{
  "positions": "rope",
  "qk_norm": false,
  "attn_scale": 0.125,
  "beta1": 0.95,
  "max_grad_norm": 1.0,
  "max_steps": 12983
}
Each number is 200 + 30 x the weight over the matrix's rms, rounded and kept within 0 to 999. Layers, rows and columns count from 0.

# gate: layer 12 MLP gate, 512x128, rms 0.289, rows 373-389, columns 64-127
# up: layer 12 MLP up, 512x128, rms 0.315, rows 373-388, columns 64-127
# down: layer 12 MLP down (transposed), 512x128, rms 0.071, rows 373-388, columns 64-127
gate373,217,205,145,208,258,186,214,221,173,132,142,195,214,167,236,211,222,153,247,209,168,209,214,151,137,230,234,165,203,233,169,207,168,192,153,164,247,192,176,183,224,206,175,171,256,154,229,187,257,214,138,228,189,222,185,175,231,209,215,196,180,159,151,213
up373,215,161,224,203,213,234,221,200,238,230,197,166,222,245,192,237,188,183,194,142,196,181,224,136,227,157,168,172,171,205,137,177,169,180,239,175,177,264,176,166,161,237,237,176,190,129,209,192,168,188,192,219,155,195,194,166,107,143,214,218,175,151,180,182
down373,211,227,246,171,158,173,144,222,256,240,223,201,215,213,171,132,272,203,209,206,186,130,208,219,200,184,221,207,224,240,228,226,210,176,207,220,231,209,181,221,176,178,241,193,232,217,205,165,185,204,146,192,185,203,183,222,189,242,242,201,197,202,171,227
gate374,203,197,216,221,167,209,209,218,198,179,209,138,226,208,218,227,189,187,144,231,151,209,183,194,226,225,239,121,194,182,199,187,219,213,191,223,248,151,160,169,162,226,174,247,134,176,176,195,166,140,219,225,148,227,217,249,191,165,197,205,276,212,128,253
up374,230,180,194,189,267,176,225,169,241,179,213,152,265,201,206,202,227,161,138,183,268,206,234,221,203,236,213,230,212,182,159,162,227,141,190,184,213,231,239,241,216,195,220,198,189,170,215,169,201,221,140,197,248,145,177,126,203,185,186,194,178,146,183,202
down374,204,181,221,245,208,199,230,201,266,172,249,241,171,225,152,219,168,179,187,177,178,213,203,160,170,253,222,230,218,140,177,199,210,213,205,188,237,198,155,131,190,228,200,196,199,221,195,131,206,227,229,184,218,185,221,174,232,232,172,201,254,178,215,243
gate375,188,208,206,239,238,208,191,135,199,195,170,187,153,227,245,250,227,208,213,193,206,221,218,208,202,172,257,132,176,224,209,227,242,177,192,182,221,215,230,187,182,191,210,190,200,183,162,208,172,203,173,171,197,165,145,170,173,242,223,204,190,136,190,184
up375,237,271,183,246,153,149,237,213,190,175,167,248,193,202,259,243,179,187,180,227,261,165,223,233,174,221,240,189,178,230,186,173,242,150,187,236,224,221,217,162,169,217,195,202,237,197,190,134,203,172,213,161,170,177,149,224,195,194,182,167,195,170,228,220
down375,192,248,228,201,215,282,236,172,230,174,193,213,167,225,182,250,218,167,182,149,182,195,213,191,221,208,212,180,171,209,175,232,215,175,202,159,215,195,172,178,170,223,206,199,175,191,216,176,174,204,168,196,182,210,169,191,153,214,159,206,210,203,194,173
gate376,252,198,197,195,189,220,230,164,254,207,173,179,199,203,211,252,210,233,186,191,225,220,165,273,182,173,198,228,267,199,235,237,211,169,175,199,233,195,162,186,203,200,200,219,258,191,234,169,206,231,173,192,213,187,198,215,211,213,218,206,196,206,175,223
up376,178,183,183,205,218,210,229,254,173,230,197,250,159,221,167,210,179,241,201,220,213,184,193,169,180,219,215,87,226,237,240,218,160,222,243,200,177,198,228,181,203,171,180,197,198,210,164,255,160,171,258,206,220,225,215,221,149,187,184,154,181,176,206,217
down376,203,211,161,230,206,186,226,198,159,199,175,241,215,155,187,184,189,183,229,173,209,138,178,192,205,232,150,142,239,191,201,166,207,260,195,234,186,188,241,243,173,212,195,205,273,218,195,247,161,205,210,175,189,155,223,203,220,207,246,184,185,176,172,177
gate377,206,188,248,160,205,170,190,133,172,252,170,223,177,165,234,140,204,188,171,215,198,222,212,213,206,205,195,158,177,238,201,225,232,210,182,203,208,164,198,187,194,249,227,232,209,211,172,154,224,236,182,230,203,244,206,170,191,179,178,186,219,222,194,188
up377,126,175,208,201,164,183,167,182,196,213,173,191,185,213,143,249,236,172,152,199,229,198,213,231,220,154,237,179,157,144,204,199,178,179,195,272,209,227,192,110,203,197,182,257,157,153,204,196,206,201,191,138,147,208,216,198,173,194,134,206,187,234,196,211
down377,192,213,202,192,212,217,154,151,177,222,195,202,177,207,192,165,160,220,223,227,180,192,246,202,207,199,203,179,165,191,202,185,186,173,201,199,189,179,191,155,232,233,219,208,192,181,195,144,248,164,119,194,125,184,217,215,173,235,200,243,222,190,190,201
gate378,192,206,230,243,194,181,209,215,239,230,185,226,200,144,156,209,182,184,231,211,191,160,190,189,224,247,232,225,235,206,173,155,171,177,189,154,157,195,238,203,200,185,194,237,179,196,205,131,216,239,161,232,191,161,201,124,194,221,232,223,272,221,146,197
up378,162,227,187,141,203,252,179,203,187,216,203,190,206,200,207,234,201,228,188,223,212,238,199,220,169,198,156,263,239,171,212,192,196,230,161,150,250,212,176,188,214,206,234,239,236,190,210,193,176,212,217,181,206,198,169,243,147,191,199,236,164,257,195,183
down378,199,212,210,196,210,135,178,201,159,163,172,199,207,141,225,211,139,197,238,189,245,254,223,236,239,160,265,192,190,233,256,217,196,222,153,164,175,201,200,191,168,199,227,217,171,185,218,219,218,144,177,222,213,180,167,207,197,189,201,217,183,206,223,184
gate379,135,211,247,191,197,258,161,200,208,149,183,228,276,174,229,229,215,227,217,130,195,161,246,164,226,228,215,209,219,173,189,154,212,212,273,268,172,151,218,260,198,162,176,240,200,228,216,186,153,202,209,209,204,213,210,176,231,171,181,200,172,222,213,227
up379,181,176,226,162,206,176,118,189,209,165,178,147,246,248,253,189,151,210,223,173,207,223,142,186,259,138,186,152,196,202,215,194,172,184,169,212,186,169,171,234,179,181,231,171,207,174,172,236,171,165,201,194,213,145,169,160,191,195,230,168,222,174,226,214
down379,174,196,201,244,159,225,188,246,199,177,192,221,151,250,176,183,192,191,190,209,222,220,239,162,232,146,199,161,191,172,190,271,183,214,216,205,180,194,167,236,186,199,176,173,157,195,156,216,217,213,204,159,191,196,217,246,218,200,230,252,178,180,192,190
gate380,252,202,158,134,220,217,227,164,207,208,165,205,180,199,135,178,212,183,196,235,153,142,271,182,183,217,206,168,207,142,171,211,193,187,211,177,212,194,254,222,205,204,200,238,275,140,194,166,209,217,236,193,204,237,187,219,192,189,221,209,212,189,169,252
up380,180,213,211,210,181,178,199,196,218,188,218,239,230,238,317,158,198,241,210,212,202,226,137,196,253,181,238,242,227,243,201,220,263,184,244,171,178,168,165,139,206,198,142,113,173,237,232,195,219,214,179,212,260,261,187,190,219,202,162,241,196,127,129,187
down380,215,187,214,260,215,208,214,204,158,199,227,215,220,227,221,190,194,159,220,195,222,184,156,208,164,241,201,217,190,226,228,107,267,274,181,230,182,207,200,213,193,190,175,163,174,201,167,116,238,237,151,213,201,197,215,203,246,183,212,187,193,215,179,202
gate381,172,200,234,225,201,229,223,171,157,250,225,235,210,189,275,190,174,181,213,152,237,214,198,251,212,194,209,229,216,194,165,212,209,171,212,226,228,196,200,169,141,197,167,219,197,197,229,222,236,197,172,179,158,218,187,233,201,215,210,224,243,238,225,200
up381,197,173,194,208,185,244,214,204,219,181,193,289,253,165,219,248,156,222,197,167,181,220,174,205,216,212,232,183,244,223,233,220,190,232,219,235,228,171,199,172,214,177,155,200,212,178,151,143,196,254,180,231,193,156,158,237,207,213,173,257,174,150,212,165
down381,178,223,185,248,184,230,193,245,198,206,235,228,216,188,200,219,273,194,239,244,196,265,124,175,185,157,148,131,206,159,214,210,213,135,211,211,226,208,201,130,219,223,187,205,201,222,193,192,248,216,188,194,156,165,156,146,183,199,195,164,228,153,158,243
gate382,223,212,171,276,187,194,139,196,226,204,202,192,229,200,187,266,212,209,235,258,136,231,252,168,185,207,164,222,203,188,167,233,227,154,133,185,195,206,204,166,240,207,214,142,175,201,159,213,216,200,221,203,225,202,204,221,174,187,166,181,201,231,205,176
up382,239,151,146,216,161,169,165,201,227,216,153,144,220,213,216,191,166,187,205,206,202,202,229,241,195,179,240,135,187,167,237,248,196,178,216,257,148,223,204,204,281,225,225,151,224,176,195,209,196,163,140,171,122,166,193,214,201,206,201,188,173,137,222,207
down382,208,210,201,254,178,166,161,231,218,194,236,180,250,195,206,174,214,233,198,181,210,204,148,187,258,174,200,287,210,133,183,230,215,199,187,178,112,206,265,174,211,236,219,195,179,213,192,204,216,130,234,190,208,206,211,230,143,219,201,180,193,219,178,269
gate383,218,218,219,211,193,168,245,228,123,196,153,192,236,168,175,193,139,268,171,209,241,166,199,187,188,178,166,193,184,175,242,209,194,136,176,240,197,159,198,173,231,201,202,198,185,146,206,196,194,200,182,171,179,206,224,169,175,226,157,237,227,232,201,202
up383,199,185,173,205,247,157,211,203,250,201,263,200,160,229,196,154,236,226,209,188,178,172,181,201,194,181,167,175,235,177,142,188,108,220,215,178,202,178,201,279,167,185,159,169,177,194,284,201,180,184,219,189,318,259,203,243,246,170,238,167,167,215,151,216
down383,177,199,240,202,177,184,218,181,252,192,157,227,175,167,157,197,257,194,212,205,186,228,233,186,176,196,214,175,218,210,219,249,200,195,195,181,210,191,172,249,205,242,212,179,174,164,252,237,162,224,246,261,245,204,177,215,220,180,222,214,288,222,228,232
gate384,184,184,215,161,212,208,205,234,195,205,232,207,206,205,186,181,185,276,209,183,179,222,187,204,158,232,192,194,217,220,191,224,239,178,196,179,222,182,199,193,256,179,184,186,167,228,194,176,208,183,208,152,225,257,151,201,169,216,184,215,177,203,203,238
up384,220,209,197,210,225,184,215,186,178,169,210,191,165,195,184,205,205,234,196,179,219,231,205,212,230,179,185,158,183,203,160,251,211,199,166,199,170,163,179,221,199,212,229,172,197,220,218,198,156,218,193,198,205,163,162,213,195,184,239,170,184,194,155,227
down384,203,202,187,184,135,231,188,152,172,222,150,181,227,204,199,181,171,173,222,211,139,196,207,177,125,184,162,249,193,147,205,195,196,254,209,222,182,215,224,209,167,221,177,179,201,209,169,225,230,223,205,174,156,198,226,205,206,199,204,247,252,165,185,183
gate385,218,176,191,260,211,272,184,198,207,197,175,209,179,201,203,207,168,208,220,135,222,182,203,230,126,154,254,149,173,200,171,205,236,160,176,247,189,236,237,192,200,185,188,216,213,210,225,152,167,247,189,235,210,128,235,209,210,241,249,166,223,236,230,213
up385,248,208,212,146,231,179,148,180,179,210,224,194,167,271,226,227,173,230,227,193,237,151,240,195,163,192,261,192,234,202,222,164,265,226,175,237,178,176,204,209,202,157,202,255,198,207,250,206,242,178,232,168,166,184,217,242,234,177,215,190,209,202,237,177
down385,187,285,201,214,204,231,239,196,212,222,266,249,186,165,225,237,178,151,199,165,232,183,224,225,193,186,177,203,233,184,200,223,220,166,233,216,208,234,210,204,183,183,199,229,229,212,170,185,206,198,160,231,204,145,203,212,188,221,191,186,193,139,244,224
gate386,250,261,199,190,202,182,190,197,151,262,193,233,212,248,192,208,200,220,202,189,244,217,216,277,231,138,177,212,145,162,177,174,187,165,222,191,221,140,163,234,198,199,256,215,198,203,165,177,242,212,201,167,180,197,203,138,178,161,185,229,265,168,158,248
up386,158,220,221,113,215,233,214,242,215,190,241,226,214,156,205,210,198,237,186,175,177,224,199,196,198,178,237,169,182,216,221,214,207,227,192,227,196,160,157,199,222,215,141,150,194,184,174,204,202,240,168,257,210,191,215,162,224,172,194,216,179,189,148,183
down386,176,179,185,206,188,173,119,217,214,185,158,235,224,145,185,165,230,239,185,147,241,228,168,228,163,255,176,152,216,173,232,185,200,180,204,210,200,237,247,181,227,155,199,211,161,207,167,185,237,217,187,175,194,188,204,219,235,185,157,218,163,233,195,185
gate387,211,254,201,187,216,211,227,202,161,178,130,155,202,180,205,185,196,238,179,180,146,236,239,182,185,256,214,155,200,177,221,192,219,224,185,202,223,148,187,243,166,170,187,192,203,213,192,254,174,222,151,142,233,180,202,191,216,241,205,201,276,165,168,235
up387,141,207,193,237,238,229,205,195,187,235,199,198,179,175,171,266,149,190,229,165,231,197,201,186,216,146,237,280,216,260,194,215,219,207,177,226,206,204,196,198,229,204,262,194,209,240,194,240,199,172,200,237,254,201,203,212,221,178,207,231,138,258,230,218
down387,250,152,210,194,217,202,188,192,184,177,176,172,215,257,174,174,212,201,197,184,175,218,200,170,172,234,151,216,217,233,177,224,249,237,240,168,190,265,249,181,235,229,164,189,165,240,172,223,195,239,265,197,159,203,242,172,278,202,214,214,232,150,170,161
gate388,214,245,135,250,236,188,239,167,162,196,193,200,173,191,202,194,183,173,190,200,184,204,198,246,152,191,154,147,216,219,218,212,254,232,216,193,235,158,197,190,205,204,205,157,194,189,220,178,185,187,202,197,215,221,284,228,147,193,243,128,251,229,202,181
up388,231,134,242,198,153,184,116,175,164,184,227,235,184,237,203,207,230,152,207,211,127,220,248,221,215,183,187,188,179,233,181,268,161,193,211,198,162,223,206,243,233,169,274,199,225,182,243,182,176,143,249,199,236,185,184,116,177,223,206,179,159,201,209,170
down388,196,160,207,208,196,168,155,156,183,222,158,247,138,209,208,169,189,206,203,221,161,206,146,216,226,225,250,210,209,220,193,211,190,146,224,222,188,247,190,276,172,173,171,220,169,221,185,226,228,152,166,191,202,218,166,172,190,192,154,218,192,247,180,190
gate389,134,170,205,164,187,230,206,199,190,175,256,199,175,174,195,174,231,205,189,213,145,196,146,221,193,137,197,235,238,197,145,212,206,187,237,262,198,145,235,241,174,183,140,219,208,234,226,213,219,226,207,223,209,184,212,207,176,148,146,156,217,223,195,228